Weights of a small transformer language model.
Size: width 320, vocabulary 8192, 12.9M parameters.
Architecture: RMSNorm before each block, rotary positions, normalized queries and keys.
Each number is 50 + 10 x the weight over its row's rms, rounded and kept within 0 to 99. Layers, rows and columns count from 0. The size before them is the row's rms in percent of the matrix's.

# o: layer 5 attention output (transposed), 320x320, rms 0.186, rows 197-249, columns 64-127
# v: layer 5 attention value, 320x320, rms 0.216, rows 198-249, columns 64-127
o197 103:40 47 58 58 22 53 55 50 38 65 64 69 54 64 54 45 50 44 56 53 55 48 39 36 34 63 52 50 60 42 59 54 45 58 42 36 63 60 66 55 55 37 50 59 40 43 49 40 38 72 41 51 50 58 38 42 55 60 57 38 59 49 50 57
v198 094:51 43 54 48 54 33 55 48 62 66 53 53 45 59 49 47 65 51 44 51 56 61 45 48 58 34 50 60 56 43 45 53 50 64 39 52 41 43 61 52 57 38 36 68 34 42 47 24 47 49 63 40 50 27 50 58 54 40 51 56 47 58 53 30
o198 095:73 47 70 43 65 57 55 43 50 51 28 26 36 34 57 68 54 48 63 64 44 56 65 42 40 46 36 56 46 51 38 37 37 52 61 43 42 38 58 53 42 37 51 26 65 65 55 45 56 53 50 47 64 53 58 62 54 36 52 49 47 37 43 57
v199 097:63 62 46 49 41 58 39 52 50 45 51 41 62 40 42 59 32 56 44 24 43 40 56 54 56 41 62 46 43 48 47 46 38 50 42 47 48 55 61 54 59 34 48 51 52 29 52 50 53 44 51 48 51 63 32 41 50 56 37 64 48 64 66 59
o199 099:63 54 56 38 59 78 42 52 44 42 70 52 48 38 70 47 63 52 29 51 54 65 44 57 42 43 32 49 58 45 58 53 48 43 43 52 67 60 32 47 50 45 64 28 51 37 61 46 48 50 57 44 42 57 40 48 49 61 52 44 50 40 41 20
v200 095:27 52 52 65 46 54 40 50 54 46 48 68 51 28 47 76 39 49 49 56 51 51 41 41 55 46 63 40 65 45 46 64 36 41 45 53 40 43 49 49 44 48 42 48 48 45 55 56 43 56 49 75 67 61 49 42 64 43 35 44 60 76 53 48
o200 102:39 52 61 63 66 53 48 37 61 47 41 51 52 53 57 62 70 61 30 44 38 50 47 49 56 33 52 67 51 49 65 51 41 40 59 46 58 46 49 58 46 67 44 51 42 31 45 49 59 54 31 49 52 33 54 64 55 68 57 32 29 48 60 55
v201 097:57 48 43 58 60 65 54 43 42 51 52 34 42 54 54 62 52 53 36 67 23 43 48 34 39 39 51 57 63 65 36 47 48 56 47 67 51 40 42 51 51 47 41 56 46 53 34 45 58 35 41 48 54 38 49 37 44 34 61 51 52 58 39 30
o201 103:31 50 64 71 36 50 36 44 43 48 55 46 34 47 56 36 41 62 62 62 65 45 50 54 59 34 48 54 43 52 57 41 39 47 33 39 46 59 54 45 42 51 75 70 55 60 53 63 52 59 48 55 62 62 42 53 54 43 61 52 53 73 46 52
v202 094:60 48 51 60 54 43 55 54 48 50 52 54 52 58 60 63 74 81 65 69 56 41 66 57 63 45 48 54 40 51 45 58 50 54 61 37 36 54 53 47 59 54 58 40 41 44 25 60 51 59 35 54 54 56 64 61 53 49 55 48 59 65 39 60
o202 095:62 53 40 74 51 50 34 31 54 67 53 47 54 49 71 44 45 54 52 60 45 31 37 47 48 52 46 49 64 62 50 48 41 58 62 49 53 33 40 49 60 35 53 53 56 64 47 49 41 51 44 48 36 51 58 52 61 68 56 54 40 41 46 44
v203 097:78 47 54 52 42 62 66 34 62 44 44 53 53 50 32 55 52 43 45 47 58 58 50 38 54 43 80 28 35 22 56 52 51 50 52 69 44 40 50 57 53 50 53 38 54 49 44 52 65 49 31 44 61 63 38 39 37 47 59 61 56 49 59 41
o203 097:43 60 37 46 31 43 61 34 45 51 60 34 43 49 50 50 47 44 52 51 43 45 32 46 47 49 45 58 47 52 63 27 48 30 66 66 54 45 58 36 44 54 47 60 55 63 46 48 48 46 51 49 44 43 39 37 51 45 50 63 52 46 38 75
v204 095:52 45 42 51 54 42 49 69 70 61 63 41 64 51 44 40 43 67 35 60 58 50 55 63 50 50 64 55 41 27 26 64 55 38 67 61 43 52 60 54 37 49 48 64 43 49 60 47 39 39 42 55 47 43 49 68 53 70 53 35 37 45 54 36
o204 102:47 45 37 55 52 57 54 42 48 60 61 39 50 43 47 51 42 31 61 46 44 40 55 51 45 62 50 57 45 59 53 60 59 43 39 49 59 38 42 53 58 61 56 42 63 56 49 59 43 47 62 30 39 41 57 44 61 63 40 38 43 40 32 67
v205 096:56 42 44 42 38 55 43 41 73 52 41 51 50 52 41 54 52 51 47 52 46 47 47 60 51 66 55 50 56 46 35 67 50 50 45 53 40 45 70 53 61 44 46 60 40 58 44 55 60 46 61 51 34 69 42 41 47 49 51 70 41 45 49 65
o205 098:41 64 40 41 61 62 45 55 46 42 66 51 49 64 37 51 79 58 53 52 59 39 44 54 51 46 43 54 64 41 52 49 42 60 29 59 53 45 51 42 42 79 56 46 47 54 71 56 33 44 47 66 34 48 53 50 60 42 66 54 53 62 34 49
v206 095:41 47 61 66 51 66 60 60 32 43 49 50 48 50 38 54 51 62 62 43 63 61 46 41 54 73 55 52 49 58 32 58 63 64 55 34 57 53 35 61 43 53 65 49 51 36 49 54 43 69 46 49 32 57 48 52 45 51 41 54 52 47 53 53
o206 101:39 42 53 37 49 54 66 47 49 55 54 64 57 69 45 35 52 23 47 39 39 33 56 64 48 51 48 58 47 38 58 50 54 44 49 35 52 55 49 46 44 54 61 45 51 54 55 56 48 61 46 33 42 48 50 49 20 52 45 48 43 52 50 62
v207 100:67 59 54 47 41 60 48 60 38 57 52 41 42 34 31 55 58 60 57 37 43 70 46 37 49 47 32 42 50 37 63 51 46 62 44 63 41 45 58 46 63 31 37 37 52 57 58 63 48 46 46 69 52 47 40 60 38 38 25 52 50 34 56 56
o207 100:57 51 62 53 50 50 57 47 61 36 53 38 49 74 42 42 52 56 25 51 63 40 38 64 46 34 61 61 44 48 51 59 48 45 41 36 59 34 50 55 49 60 42 58 44 38 61 41 66 43 48 37 48 67 38 49 58 48 35 57 42 45 50 47
v208 103:63 53 57 47 58 60 41 75 47 76 71 53 43 31 70 44 38 52 56 52 55 30 49 48 53 55 66 36 33 63 38 61 59 69 45 56 61 47 33 43 43 45 35 41 41 60 64 55 40 62 49 63 39 65 45 45 39 67 37 61 41 39 64 50
o208 104:61 43 38 43 41 51 54 45 57 53 67 41 55 56 39 57 51 54 49 57 44 47 36 47 51 68 49 45 35 31 52 36 51 42 42 60 49 68 64 34 49 46 44 30 43 43 61 47 50 50 44 45 37 75 73 45 61 64 67 54 63 51 70 41
v209 097:38 53 55 59 60 51 47 56 64 46 43 62 43 72 54 58 74 42 56 77 39 62 50 42 61 50 50 59 38 39 42 49 57 29 57 48 62 27 49 32 48 37 42 62 49 49 43 43 46 51 47 57 54 38 52 48 61 60 43 62 42 41 56 50
o209 096:36 42 43 60 42 51 75 47 51 63 56 27 50 49 57 56 52 45 49 49 47 61 53 39 42 50 39 43 45 56 48 55 53 42 51 51 52 50 54 52 57 49 49 72 66 62 41 48 52 46 37 43 40 53 60 60 44 46 70 51 49 78 48 59
v210 093:32 29 52 49 51 31 57 53 54 67 52 37 54 63 43 29 44 60 38 51 68 43 50 34 51 48 44 40 46 40 40 43 47 49 65 46 44 39 62 34 46 41 26 47 46 41 45 52 48 48 46 48 54 50 49 49 32 59 64 43 34 28 51 66
o210 091:49 42 55 51 55 51 47 64 47 68 27 47 53 46 66 45 40 61 47 39 72 56 52 39 54 66 55 42 48 45 41 54 42 57 46 56 48 55 38 56 55 65 71 47 43 42 59 55 59 51 47 47 41 68 43 63 52 47 46 53 69 52 42 46
v211 096:46 56 53 56 48 52 76 47 40 56 37 40 56 55 55 41 45 60 57 35 59 51 36 56 50 32 36 38 53 60 44 56 66 50 61 58 41 53 48 51 74 54 57 50 46 56 52 42 54 24 61 44 64 47 19 82 51 44 71 45 34 44 33 74
o211 097:61 35 32 40 47 52 41 46 64 50 55 33 48 32 66 37 49 58 50 53 65 65 48 63 41 44 45 42 62 44 55 53 53 54 28 49 44 32 51 47 54 52 58 51 46 41 47 51 38 60 44 39 61 47 60 41 54 69 49 33 36 49 24 56
v212 097:46 47 40 40 57 47 38 46 45 56 59 61 37 31 56 39 53 32 58 71 50 52 47 32 41 54 39 66 44 52 61 46 39 81 56 65 45 44 59 41 42 54 63 44 39 62 41 46 55 70 43 30 46 59 50 47 60 42 59 40 42 46 38 64
o212 101:50 43 40 58 50 55 50 70 49 38 52 38 46 42 61 56 84 64 59 56 44 46 47 63 60 43 31 28 19 67 55 30 22 45 57 66 48 51 46 39 57 54 55 57 36 75 53 33 47 61 43 46 45 36 53 50 65 41 50 50 48 53 46 48
v213 100:47 39 64 45 61 52 62 52 56 42 45 50 56 21 69 45 41 58 31 50 47 42 45 57 36 37 70 60 48 54 44 49 32 52 42 45 38 39 49 46 64 32 60 51 59 58 49 68 48 52 60 56 61 49 44 51 84 49 58 52 35 50 50 44
o213 105:45 51 28 58 64 72 72 33 35 54 54 61 54 45 47 67 70 35 55 42 48 55 50 44 60 46 66 62 49 44 63 61 42 53 54 57 51 59 43 46 26 41 28 56 47 27 55 49 50 49 40 58 50 49 56 65 68 39 32 33 42 53 28 43
v214 094:48 52 60 60 34 45 42 48 48 56 34 42 43 41 35 63 62 53 38 41 50 47 47 30 55 49 50 60 51 56 62 59 46 32 44 55 57 54 53 56 47 62 47 58 37 32 54 52 50 54 60 54 34 63 32 46 54 46 49 48 60 56 40 44
o214 093:41 51 41 46 40 52 45 35 35 35 47 55 53 70 44 59 56 54 46 50 45 67 57 53 51 52 62 51 52 46 26 50 54 57 40 53 52 37 53 45 63 62 46 47 55 52 51 52 58 58 43 53 62 50 51 55 51 42 49 61 46 33 34 63
v215 102:42 64 68 58 49 47 45 76 42 66 57 53 37 33 63 57 32 66 27 67 53 47 40 46 48 30 37 41 40 38 41 41 52 54 68 35 40 54 56 56 53 64 46 35 43 55 42 54 59 36 54 41 26 48 54 64 42 52 56 63 50 33 35 61
o215 099:66 39 41 52 67 63 33 55 42 56 45 53 49 49 46 50 50 47 66 40 53 69 48 60 27 46 62 52 42 25 61 57 43 58 44 64 49 48 44 39 59 62 46 56 42 47 58 49 61 50 41 44 45 35 56 56 37 30 60 46 47 51 64 56
v216 098:47 48 40 51 43 58 55 38 56 47 52 50 39 45 52 41 35 31 53 65 32 56 55 47 71 54 75 48 57 47 44 26 48 57 50 49 47 49 54 48 63 47 57 32 52 60 55 54 46 57 36 53 63 48 47 47 49 40 61 55 38 49 38 59
o216 101:47 34 56 52 55 56 45 51 79 47 64 41 61 25 19 44 57 26 50 48 51 48 63 62 61 41 63 55 53 42 56 49 47 42 37 41 52 49 54 54 60 45 51 41 50 55 56 55 30 60 41 70 45 47 55 64 60 29 61 45 58 43 62 48
v217 095:45 53 57 65 45 39 53 61 57 56 53 57 43 59 29 67 34 38 43 52 63 50 69 47 36 52 40 49 33 62 50 57 44 57 63 42 44 50 45 65 36 57 52 41 42 50 50 60 49 53 55 49 54 48 71 59 47 54 52 52 54 54 60 49
o217 095:62 52 56 67 57 52 57 52 36 50 51 50 41 43 46 50 34 42 55 34 61 31 49 42 54 68 59 46 50 44 41 55 48 40 76 46 43 37 64 60 58 52 62 68 50 56 66 45 43 50 48 60 46 37 46 57 56 45 35 50 47 50 47 57
v218 095:47 57 48 44 44 49 30 47 33 42 39 57 52 35 41 55 61 63 54 51 48 49 45 39 57 49 62 38 43 53 57 42 51 51 51 50 40 56 58 56 55 53 52 38 65 50 49 62 62 39 37 29 44 45 35 46 61 36 34 35 62 38 44 47
o218 098:66 44 48 41 54 64 63 62 34 52 46 57 55 48 54 78 48 39 50 49 59 61 42 60 56 42 36 43 27 45 49 64 58 53 29 50 52 45 36 57 39 55 57 63 36 61 37 46 57 55 51 44 53 50 47 37 48 33 69 59 36 46 44 39
v219 097:46 47 60 65 47 49 55 37 40 32 48 47 67 54 35 63 59 44 41 61 58 37 59 58 60 71 39 42 69 65 41 62 51 64 60 40 39 61 66 53 49 37 38 52 54 53 43 50 53 51 54 49 51 59 57 64 52 46 50 48 49 38 58 58
o219 096:58 43 53 56 60 51 54 61 49 34 57 56 41 54 57 58 55 40 47 50 40 58 57 44 44 46 55 51 55 53 55 54 49 61 49 53 48 57 48 55 37 62 51 43 68 45 47 54 44 49 62 52 63 49 48 44 37 65 34 36 64 34 55 43
v220 098:52 67 37 54 41 58 39 42 56 49 48 77 53 67 53 51 51 47 41 42 32 59 43 62 52 52 55 41 67 27 61 55 53 50 44 42 41 43 55 56 53 79 44 50 42 50 35 52 59 49 66 42 54 48 52 32 41 48 48 57 65 68 47 48
o220 100:38 70 64 65 51 50 50 49 49 38 53 46 49 43 37 40 46 55 64 46 33 57 46 59 33 33 43 43 56 38 35 57 62 38 42 58 43 66 47 49 58 61 49 56 51 42 48 55 52 44 67 49 33 58 40 56 48 24 60 38 59 34 48 56
v221 102:39 62 42 53 52 41 43 46 40 52 38 44 52 57 42 49 52 65 53 68 38 65 45 58 50 40 56 47 50 39 48 60 48 74 39 56 55 36 61 69 44 43 46 48 62 46 65 49 56 57 32 46 47 29 59 50 53 49 50 65 44 48 43 61
o221 103:65 54 59 71 60 53 48 52 41 44 51 46 53 58 47 51 53 39 55 64 50 55 52 42 53 39 38 57 48 43 43 46 45 54 69 48 45 45 46 51 48 53 41 52 49 44 17 36 35 55 56 51 41 61 43 50 43 40 49 50 47 48 54 51
v222 100:38 56 45 61 41 47 50 34 55 57 47 38 77 41 50 45 35 46 81 53 35 30 60 58 57 61 47 54 52 45 36 53 63 64 55 53 39 55 60 54 55 46 41 68 75 38 42 58 54 48 45 39 48 49 44 58 51 50 51 56 66 54 34 51
o222 104:57 40 49 53 59 51 44 53 66 57 52 57 57 51 42 49 52 63 64 39 55 50 54 47 56 61 55 29 64 51 68 39 47 51 55 43 65 47 36 50 65 72 78 48 47 54 52 71 46 39 56 49 47 60 40 56 38 38 56 63 58 42 35 50
v223 095:45 39 70 65 47 56 53 50 76 43 41 68 40 46 47 60 50 53 44 55 70 44 60 46 46 35 56 43 57 54 42 46 58 55 52 32 43 73 30 64 55 53 60 52 55 53 52 61 65 47 52 52 62 61 26 68 50 51 42 47 53 40 57 45
o223 099:54 55 50 41 42 61 48 40 46 45 56 44 52 58 74 36 38 29 34 46 60 58 43 45 46 61 62 37 51 81 54 59 66 58 35 68 52 59 70 48 36 51 52 35 64 48 62 45 75 50 41 46 43 50 48 63 52 55 63 46 48 51 54 56
v224 092:66 46 47 58 59 59 50 47 47 45 56 66 54 46 65 48 43 38 64 50 56 61 52 44 45 46 43 60 40 38 48 63 50 36 43 55 55 53 61 55 60 45 55 54 37 57 44 53 37 62 55 51 64 43 60 56 65 38 54 52 47 57 53 43
o224 095:38 37 53 46 52 41 60 60 54 31 67 38 60 36 58 37 65 41 60 45 35 33 41 53 60 56 49 48 49 42 27 39 55 55 50 65 71 53 36 56 53 51 49 50 55 60 44 53 48 54 36 49 46 55 61 52 57 47 53 64 38 51 42 56
v225 101:47 64 53 49 52 49 33 57 50 71 48 36 41 50 47 48 49 48 37 55 51 60 56 57 33 49 50 40 48 28 32 46 60 62 49 54 58 61 49 46 49 60 47 59 49 44 48 41 53 55 44 39 29 60 53 27 50 57 40 60 48 54 41 42
o225 105:50 48 63 64 58 37 49 48 61 57 55 43 37 59 65 66 50 63 51 50 65 56 42 58 44 46 73 43 48 43 43 43 56 55 47 53 38 58 49 47 55 64 46 57 55 44 42 52 53 49 43 54 55 60 26 36 46 49 50 60 52 63 42 70
v226 102:50 53 71 53 56 37 55 55 56 49 50 54 61 62 51 42 50 39 67 41 60 52 50 50 63 61 34 42 57 64 39 58 51 54 30 54 46 36 56 54 62 49 44 35 46 56 55 44 54 51 31 47 28 52 56 48 56 42 58 35 38 48 51 63
o226 101:42 48 52 47 59 47 57 51 37 57 53 44 47 58 48 34 30 45 44 54 54 50 52 29 44 46 42 47 38 37 63 57 47 61 66 56 55 37 41 66 66 45 52 49 64 39 61 39 48 62 51 45 46 60 54 51 40 29 49 51 53 53 54 67
v227 104:44 55 47 51 47 39 51 52 43 49 41 49 45 45 46 51 57 50 42 53 54 57 48 49 47 56 57 40 57 53 60 60 62 63 48 59 47 45 46 42 48 54 54 56 51 53 50 35 38 39 53 37 32 41 53 56 39 35 48 65 57 42 50 44
o227 105:58 51 33 35 52 49 45 50 43 46 48 50 65 64 37 44 58 69 48 46 46 59 49 56 47 32 67 48 61 68 53 49 54 60 46 61 59 41 52 43 33 57 45 65 47 56 55 49 38 42 58 47 67 48 40 46 48 63 58 53 53 48 64 39
v228 097:62 40 55 41 57 50 58 46 50 39 50 67 49 36 58 42 53 46 50 52 54 65 56 56 57 51 49 47 62 46 66 53 58 66 36 62 37 62 46 43 42 42 46 45 57 55 67 52 36 49 59 43 53 49 38 21 44 57 48 53 50 43 40 40
o228 100:52 61 33 35 72 55 63 50 70 39 52 57 32 58 46 75 34 51 61 28 37 43 55 45 32 44 39 65 57 31 46 60 51 49 53 62 47 62 49 45 52 47 56 44 60 49 60 44 45 61 47 65 51 50 62 42 43 54 53 55 49 71 46 48
v229 101:37 47 66 55 48 52 52 52 54 71 31 51 48 55 36 40 64 52 42 50 79 54 45 76 47 58 54 31 54 55 59 50 58 33 46 55 40 58 51 61 55 47 52 41 42 47 45 58 52 27 52 34 49 44 41 66 61 42 50 66 53 59 47 52
o229 100:48 54 54 56 37 48 53 53 37 46 30 51 41 62 40 46 42 41 38 64 60 35 79 58 52 53 45 41 30 46 50 36 47 38 37 50 56 37 75 65 58 62 56 57 61 50 51 47 47 62 43 48 45 40 38 33 41 50 40 42 47 50 48 47
v230 095:52 47 54 85 65 55 49 42 60 44 53 59 49 49 41 24 44 45 36 51 51 37 39 52 58 62 36 54 58 53 44 37 48 40 41 51 45 44 40 54 47 62 47 57 49 33 54 55 54 60 52 55 59 37 52 50 60 64 28 50 57 50 45 53
o230 096:48 65 40 41 16 56 48 60 43 53 56 53 48 28 54 40 51 58 55 44 60 61 40 58 71 43 51 51 61 47 52 54 69 51 46 51 58 45 73 76 55 51 67 63 56 44 41 34 59 65 56 47 37 70 57 53 44 31 47 30 57 44 41 48
v231 096:58 63 64 46 47 67 39 60 53 10 48 54 47 59 29 47 57 63 45 54 53 41 51 72 59 37 45 57 58 52 48 40 48 46 50 23 50 54 41 45 37 51 44 51 60 51 52 64 60 57 65 49 60 32 51 42 51 45 51 32 53 52 60 62
o231 100:39 70 51 56 49 62 57 52 62 38 42 64 56 53 47 35 42 53 42 39 46 41 55 61 66 47 59 45 58 49 57 46 50 54 38 62 46 57 62 48 59 50 52 36 61 48 44 54 60 47 37 58 55 35 35 68 48 31 50 45 48 48 37 51
v232 099:53 40 62 45 40 56 56 47 59 50 51 48 37 51 48 55 46 50 42 49 67 48 44 41 58 50 54 26 61 49 52 53 71 43 43 45 51 37 27 61 58 59 48 56 34 41 46 43 41 43 71 60 34 42 51 54 48 46 64 55 46 58 61 53
o232 102:40 55 45 44 50 49 56 43 62 45 54 65 37 62 61 51 45 44 59 54 41 62 40 56 47 55 28 48 72 50 37 62 55 44 52 43 35 50 43 54 42 39 51 44 57 64 56 67 46 54 78 64 44 56 47 43 75 49 62 47 45 42 50 48
v233 094:64 54 41 32 46 54 61 63 68 39 46 31 68 51 57 46 49 51 48 57 54 29 49 45 47 44 29 53 40 53 54 63 65 35 52 43 52 43 33 51 55 54 40 26 59 53 48 42 49 42 56 37 37 71 64 61 41 52 51 43 49 62 57 59
o233 090:53 58 43 70 37 39 37 33 32 55 48 46 25 54 64 46 45 52 51 31 42 41 57 49 47 49 39 49 65 46 44 53 45 55 67 71 54 45 46 50 39 53 61 54 67 52 65 52 43 50 32 57 27 47 45 57 55 38 37 52 48 51 43 51
v234 102:37 61 46 37 53 63 51 56 55 66 49 45 64 64 60 37 46 46 39 54 56 40 47 67 61 54 43 55 40 39 44 49 44 46 50 35 54 56 65 51 51 46 42 31 48 41 45 49 60 60 61 60 57 63 52 56 48 47 46 65 59 44 55 39
o234 103:32 35 59 51 37 62 53 47 58 43 55 56 76 39 46 70 41 71 59 40 41 50 51 54 73 46 52 48 54 41 52 52 67 60 31 62 69 46 34 65 56 47 64 65 56 40 49 43 69 61 34 32 52 68 34 59 30 68 63 45 62 61 57 63
v235 102:52 60 66 38 60 43 60 51 46 45 57 50 52 52 37 64 45 38 50 49 52 57 58 42 38 52 43 42 57 49 47 55 58 45 67 48 42 49 70 59 65 60 40 59 61 60 46 39 52 54 42 72 39 32 52 37 52 46 51 55 41 47 44 58
o235 103:50 55 41 48 44 54 60 43 47 44 47 36 55 55 53 63 51 40 62 55 57 66 46 43 51 34 70 57 46 50 32 55 46 54 67 43 33 42 46 60 44 55 60 50 41 41 32 56 44 35 44 61 55 53 55 51 53 52 62 71 49 49 62 30
v236 101:55 54 62 37 57 74 53 65 47 55 52 49 62 46 49 47 49 48 35 50 44 52 51 58 38 50 29 41 49 36 59 41 58 57 46 41 38 60 48 54 46 34 47 59 47 42 72 42 50 46 45 48 57 30 53 51 65 42 55 28 24 37 51 46
o236 102:64 49 44 54 51 31 40 64 52 47 57 59 32 52 69 52 59 36 48 53 62 57 44 46 62 46 56 67 53 61 39 47 61 63 46 51 74 42 53 48 41 44 46 61 61 64 53 47 51 34 63 43 46 32 46 57 60 55 61 42 48 40 30 47
v237 097:48 57 44 42 49 43 44 55 46 46 55 51 52 57 45 55 46 60 53 59 45 51 46 34 23 49 43 44 47 46 34 50 43 40 55 41 56 33 51 49 54 52 60 46 45 49 55 24 54 39 32 58 49 35 50 50 56 43 39 56 52 43 53 65
o237 099:50 51 44 45 44 47 42 54 74 56 57 33 37 45 48 56 38 47 49 59 50 48 41 54 66 47 61 50 54 42 41 42 33 48 46 48 41 45 39 60 37 57 39 46 51 61 48 39 54 45 66 53 41 41 41 65 73 65 54 38 52 44 40 32
v238 098:66 49 31 29 66 40 53 43 57 53 76 43 47 49 57 53 45 47 39 53 57 52 41 47 60 56 67 36 58 37 69 64 40 42 70 60 47 39 70 59 43 34 46 31 46 44 36 51 57 68 42 69 46 39 56 55 59 47 31 45 45 26 35 43
o238 103:71 50 42 29 45 34 51 47 31 41 32 32 47 41 52 35 56 64 41 55 49 47 45 61 41 54 40 45 51 39 50 46 49 59 58 49 44 55 21 58 63 40 58 76 48 57 47 70 47 57 41 61 56 52 49 56 56 51 34 47 52 47 54 49
v239 090:39 71 39 43 50 47 55 46 35 52 25 50 37 48 56 53 60 46 59 46 41 58 66 42 62 37 54 58 39 38 44 48 60 47 43 56 64 69 32 69 35 77 59 55 67 50 57 45 41 43 47 68 62 33 40 59 49 37 54 52 53 55 47 52
o239 094:54 42 44 42 43 53 50 33 53 48 67 40 69 45 56 47 49 70 50 62 53 28 43 48 65 70 54 57 44 27 54 47 64 26 43 62 37 53 47 35 20 55 54 63 50 36 35 74 62 45 48 64 39 40 55 45 55 57 56 47 64 49 49 47
v240 091:68 57 51 67 60 60 57 62 40 53 38 51 58 46 62 69 40 51 31 57 50 43 52 56 51 47 55 65 75 47 44 58 47 50 45 51 37 69 60 58 40 47 53 63 55 22 45 60 52 58 57 60 40 63 47 76 65 63 40 52 39 44 37 48
o240 094:54 42 46 30 50 54 52 41 41 66 30 44 49 58 65 59 49 41 57 54 53 59 62 38 45 46 35 53 42 54 58 53 59 65 29 53 43 38 63 55 39 52 53 44 54 62 54 61 63 63 42 43 41 55 55 47 38 53 31 27 47 72 35 56
v241 099:51 44 62 59 48 52 70 40 51 53 32 51 34 47 45 55 55 47 34 60 48 64 60 38 34 33 45 64 69 48 48 37 74 37 39 63 47 55 65 63 48 50 46 69 35 54 49 53 59 53 61 54 40 39 53 64 48 64 44 47 44 65 62 72
o241 100:44 54 45 63 54 51 54 36 60 64 40 49 45 63 71 39 49 37 33 52 51 57 45 43 60 48 60 41 63 54 42 20 44 54 40 39 55 57 63 39 43 55 48 60 40 59 59 55 47 42 57 57 54 56 49 66 53 36 30 41 28 41 44 58
v242 097:47 56 46 45 52 58 53 67 51 62 49 49 58 59 55 47 44 52 39 22 38 46 42 50 63 40 56 59 74 63 62 42 40 60 44 49 52 54 45 41 51 52 51 45 31 36 48 48 54 20 54 59 60 48 63 24 54 54 56 40 62 53 48 53
o242 097:44 62 54 44 44 35 57 54 43 51 59 60 47 45 46 57 45 55 40 65 31 46 54 46 57 67 60 61 48 65 37 53 62 54 34 60 49 55 55 57 54 46 44 56 34 55 43 45 62 55 61 46 49 56 47 59 57 56 51 50 53 50 62 48
v243 104:52 40 48 47 39 47 48 47 56 46 63 63 56 65 55 63 47 64 51 22 66 47 45 74 52 42 59 44 49 48 63 59 40 46 39 46 48 25 58 56 32 62 83 51 52 47 38 59 48 50 42 46 54 38 54 48 66 54 63 56 49 47 38 23
o243 104:49 53 43 58 55 50 40 38 46 61 47 47 51 55 55 51 50 48 57 68 43 61 39 42 33 50 46 48 54 45 57 39 48 50 55 54 43 46 56 47 53 50 45 40 50 50 35 60 74 61 41 51 34 48 46 57 48 55 46 48 51 50 60 51
v244 101:58 49 48 57 66 34 41 46 45 56 46 68 52 44 62 50 36 36 68 38 66 38 50 53 48 40 45 51 46 46 47 43 53 54 53 31 60 45 67 68 57 77 43 37 55 36 53 44 55 33 40 63 54 48 58 54 55 68 26 51 50 41 65 50
o244 104:54 34 57 47 59 57 63 37 41 53 62 41 23 43 61 53 43 62 43 36 55 47 40 45 36 62 45 43 45 36 63 44 46 38 50 55 60 47 45 71 63 44 66 50 48 52 19 58 46 33 56 49 48 31 42 53 55 49 46 50 48 40 54 39
v245 097:60 32 46 37 51 45 54 61 40 41 71 62 67 52 56 48 60 39 56 56 57 71 44 45 38 55 50 58 56 47 49 56 43 46 42 49 43 40 67 34 60 52 48 38 47 35 53 46 61 61 59 62 60 68 66 57 39 58 58 55 50 55 45 26
o245 099:66 57 59 55 72 39 48 48 42 29 27 57 60 49 41 52 36 70 78 52 41 47 70 46 32 60 55 55 43 70 39 76 43 56 50 55 50 39 54 53 43 65 40 64 41 56 47 40 51 43 48 54 44 61 56 57 47 53 57 65 61 51 35 47
v246 100:35 46 61 52 42 51 63 53 45 44 52 35 30 42 35 38 56 51 48 47 53 47 82 35 46 39 45 65 60 34 60 46 58 37 48 43 56 60 50 49 64 51 61 39 42 66 59 50 38 31 55 61 41 54 50 64 51 43 59 58 36 58 73 49
o246 104:50 52 53 55 64 37 60 58 58 58 58 54 50 48 42 33 68 50 44 56 51 67 63 65 67 58 56 36 50 61 41 48 35 35 35 70 58 52 39 39 36 55 43 65 61 52 60 35 34 57 48 66 55 63 61 56 56 65 51 45 46 47 62 41
v247 098:44 60 49 49 53 41 38 53 47 64 55 54 44 38 41 36 53 24 66 39 55 51 64 48 54 41 67 62 55 45 45 49 50 45 64 58 42 45 53 36 64 46 46 52 33 41 54 74 54 44 40 48 43 42 51 53 62 40 60 44 44 45 56 50
o247 104:56 47 63 62 59 53 31 48 41 46 62 56 67 47 44 68 40 51 52 29 55 39 65 49 42 49 56 53 66 56 42 46 48 42 41 40 55 48 45 63 41 53 49 55 40 37 60 45 39 44 51 50 61 66 48 34 57 48 60 55 50 56 53 43
v248 091:59 63 44 31 59 49 51 66 43 28 59 51 57 73 53 38 51 36 59 40 45 42 55 52 20 45 45 40 61 35 47 55 47 53 41 62 51 58 62 48 61 57 56 53 49 52 50 56 60 43 35 62 64 61 59 58 54 56 43 50 51 44 70 41
o248 099:48 48 48 42 72 43 53 41 63 65 36 52 58 56 72 64 62 47 31 53 68 50 61 54 58 60 60 45 38 43 54 44 62 25 56 65 50 61 50 47 57 55 44 54 55 55 32 46 50 48 59 52 57 43 68 36 55 58 39 51 35 65 48 48
v249 096:59 37 53 55 44 63 52 50 73 61 63 54 49 49 66 53 52 36 40 67 36 29 36 56 42 48 67 53 38 52 44 47 40 53 64 45 59 49 65 51 61 59 43 49 45 46 26 56 55 50 42 55 56 57 80 56 45 50 71 36 48 49 35 54
o249 097:44 30 64 52 45 29 68 42 62 48 51 69 52 36 40 76 59 31 57 49 54 65 62 40 54 58 52 35 49 32 48 62 34 37 51 65 40 58 40 60 46 54 39 42 37 63 41 43 45 45 67 58 45 57 61 65 63 50 43 38 52 47 49 45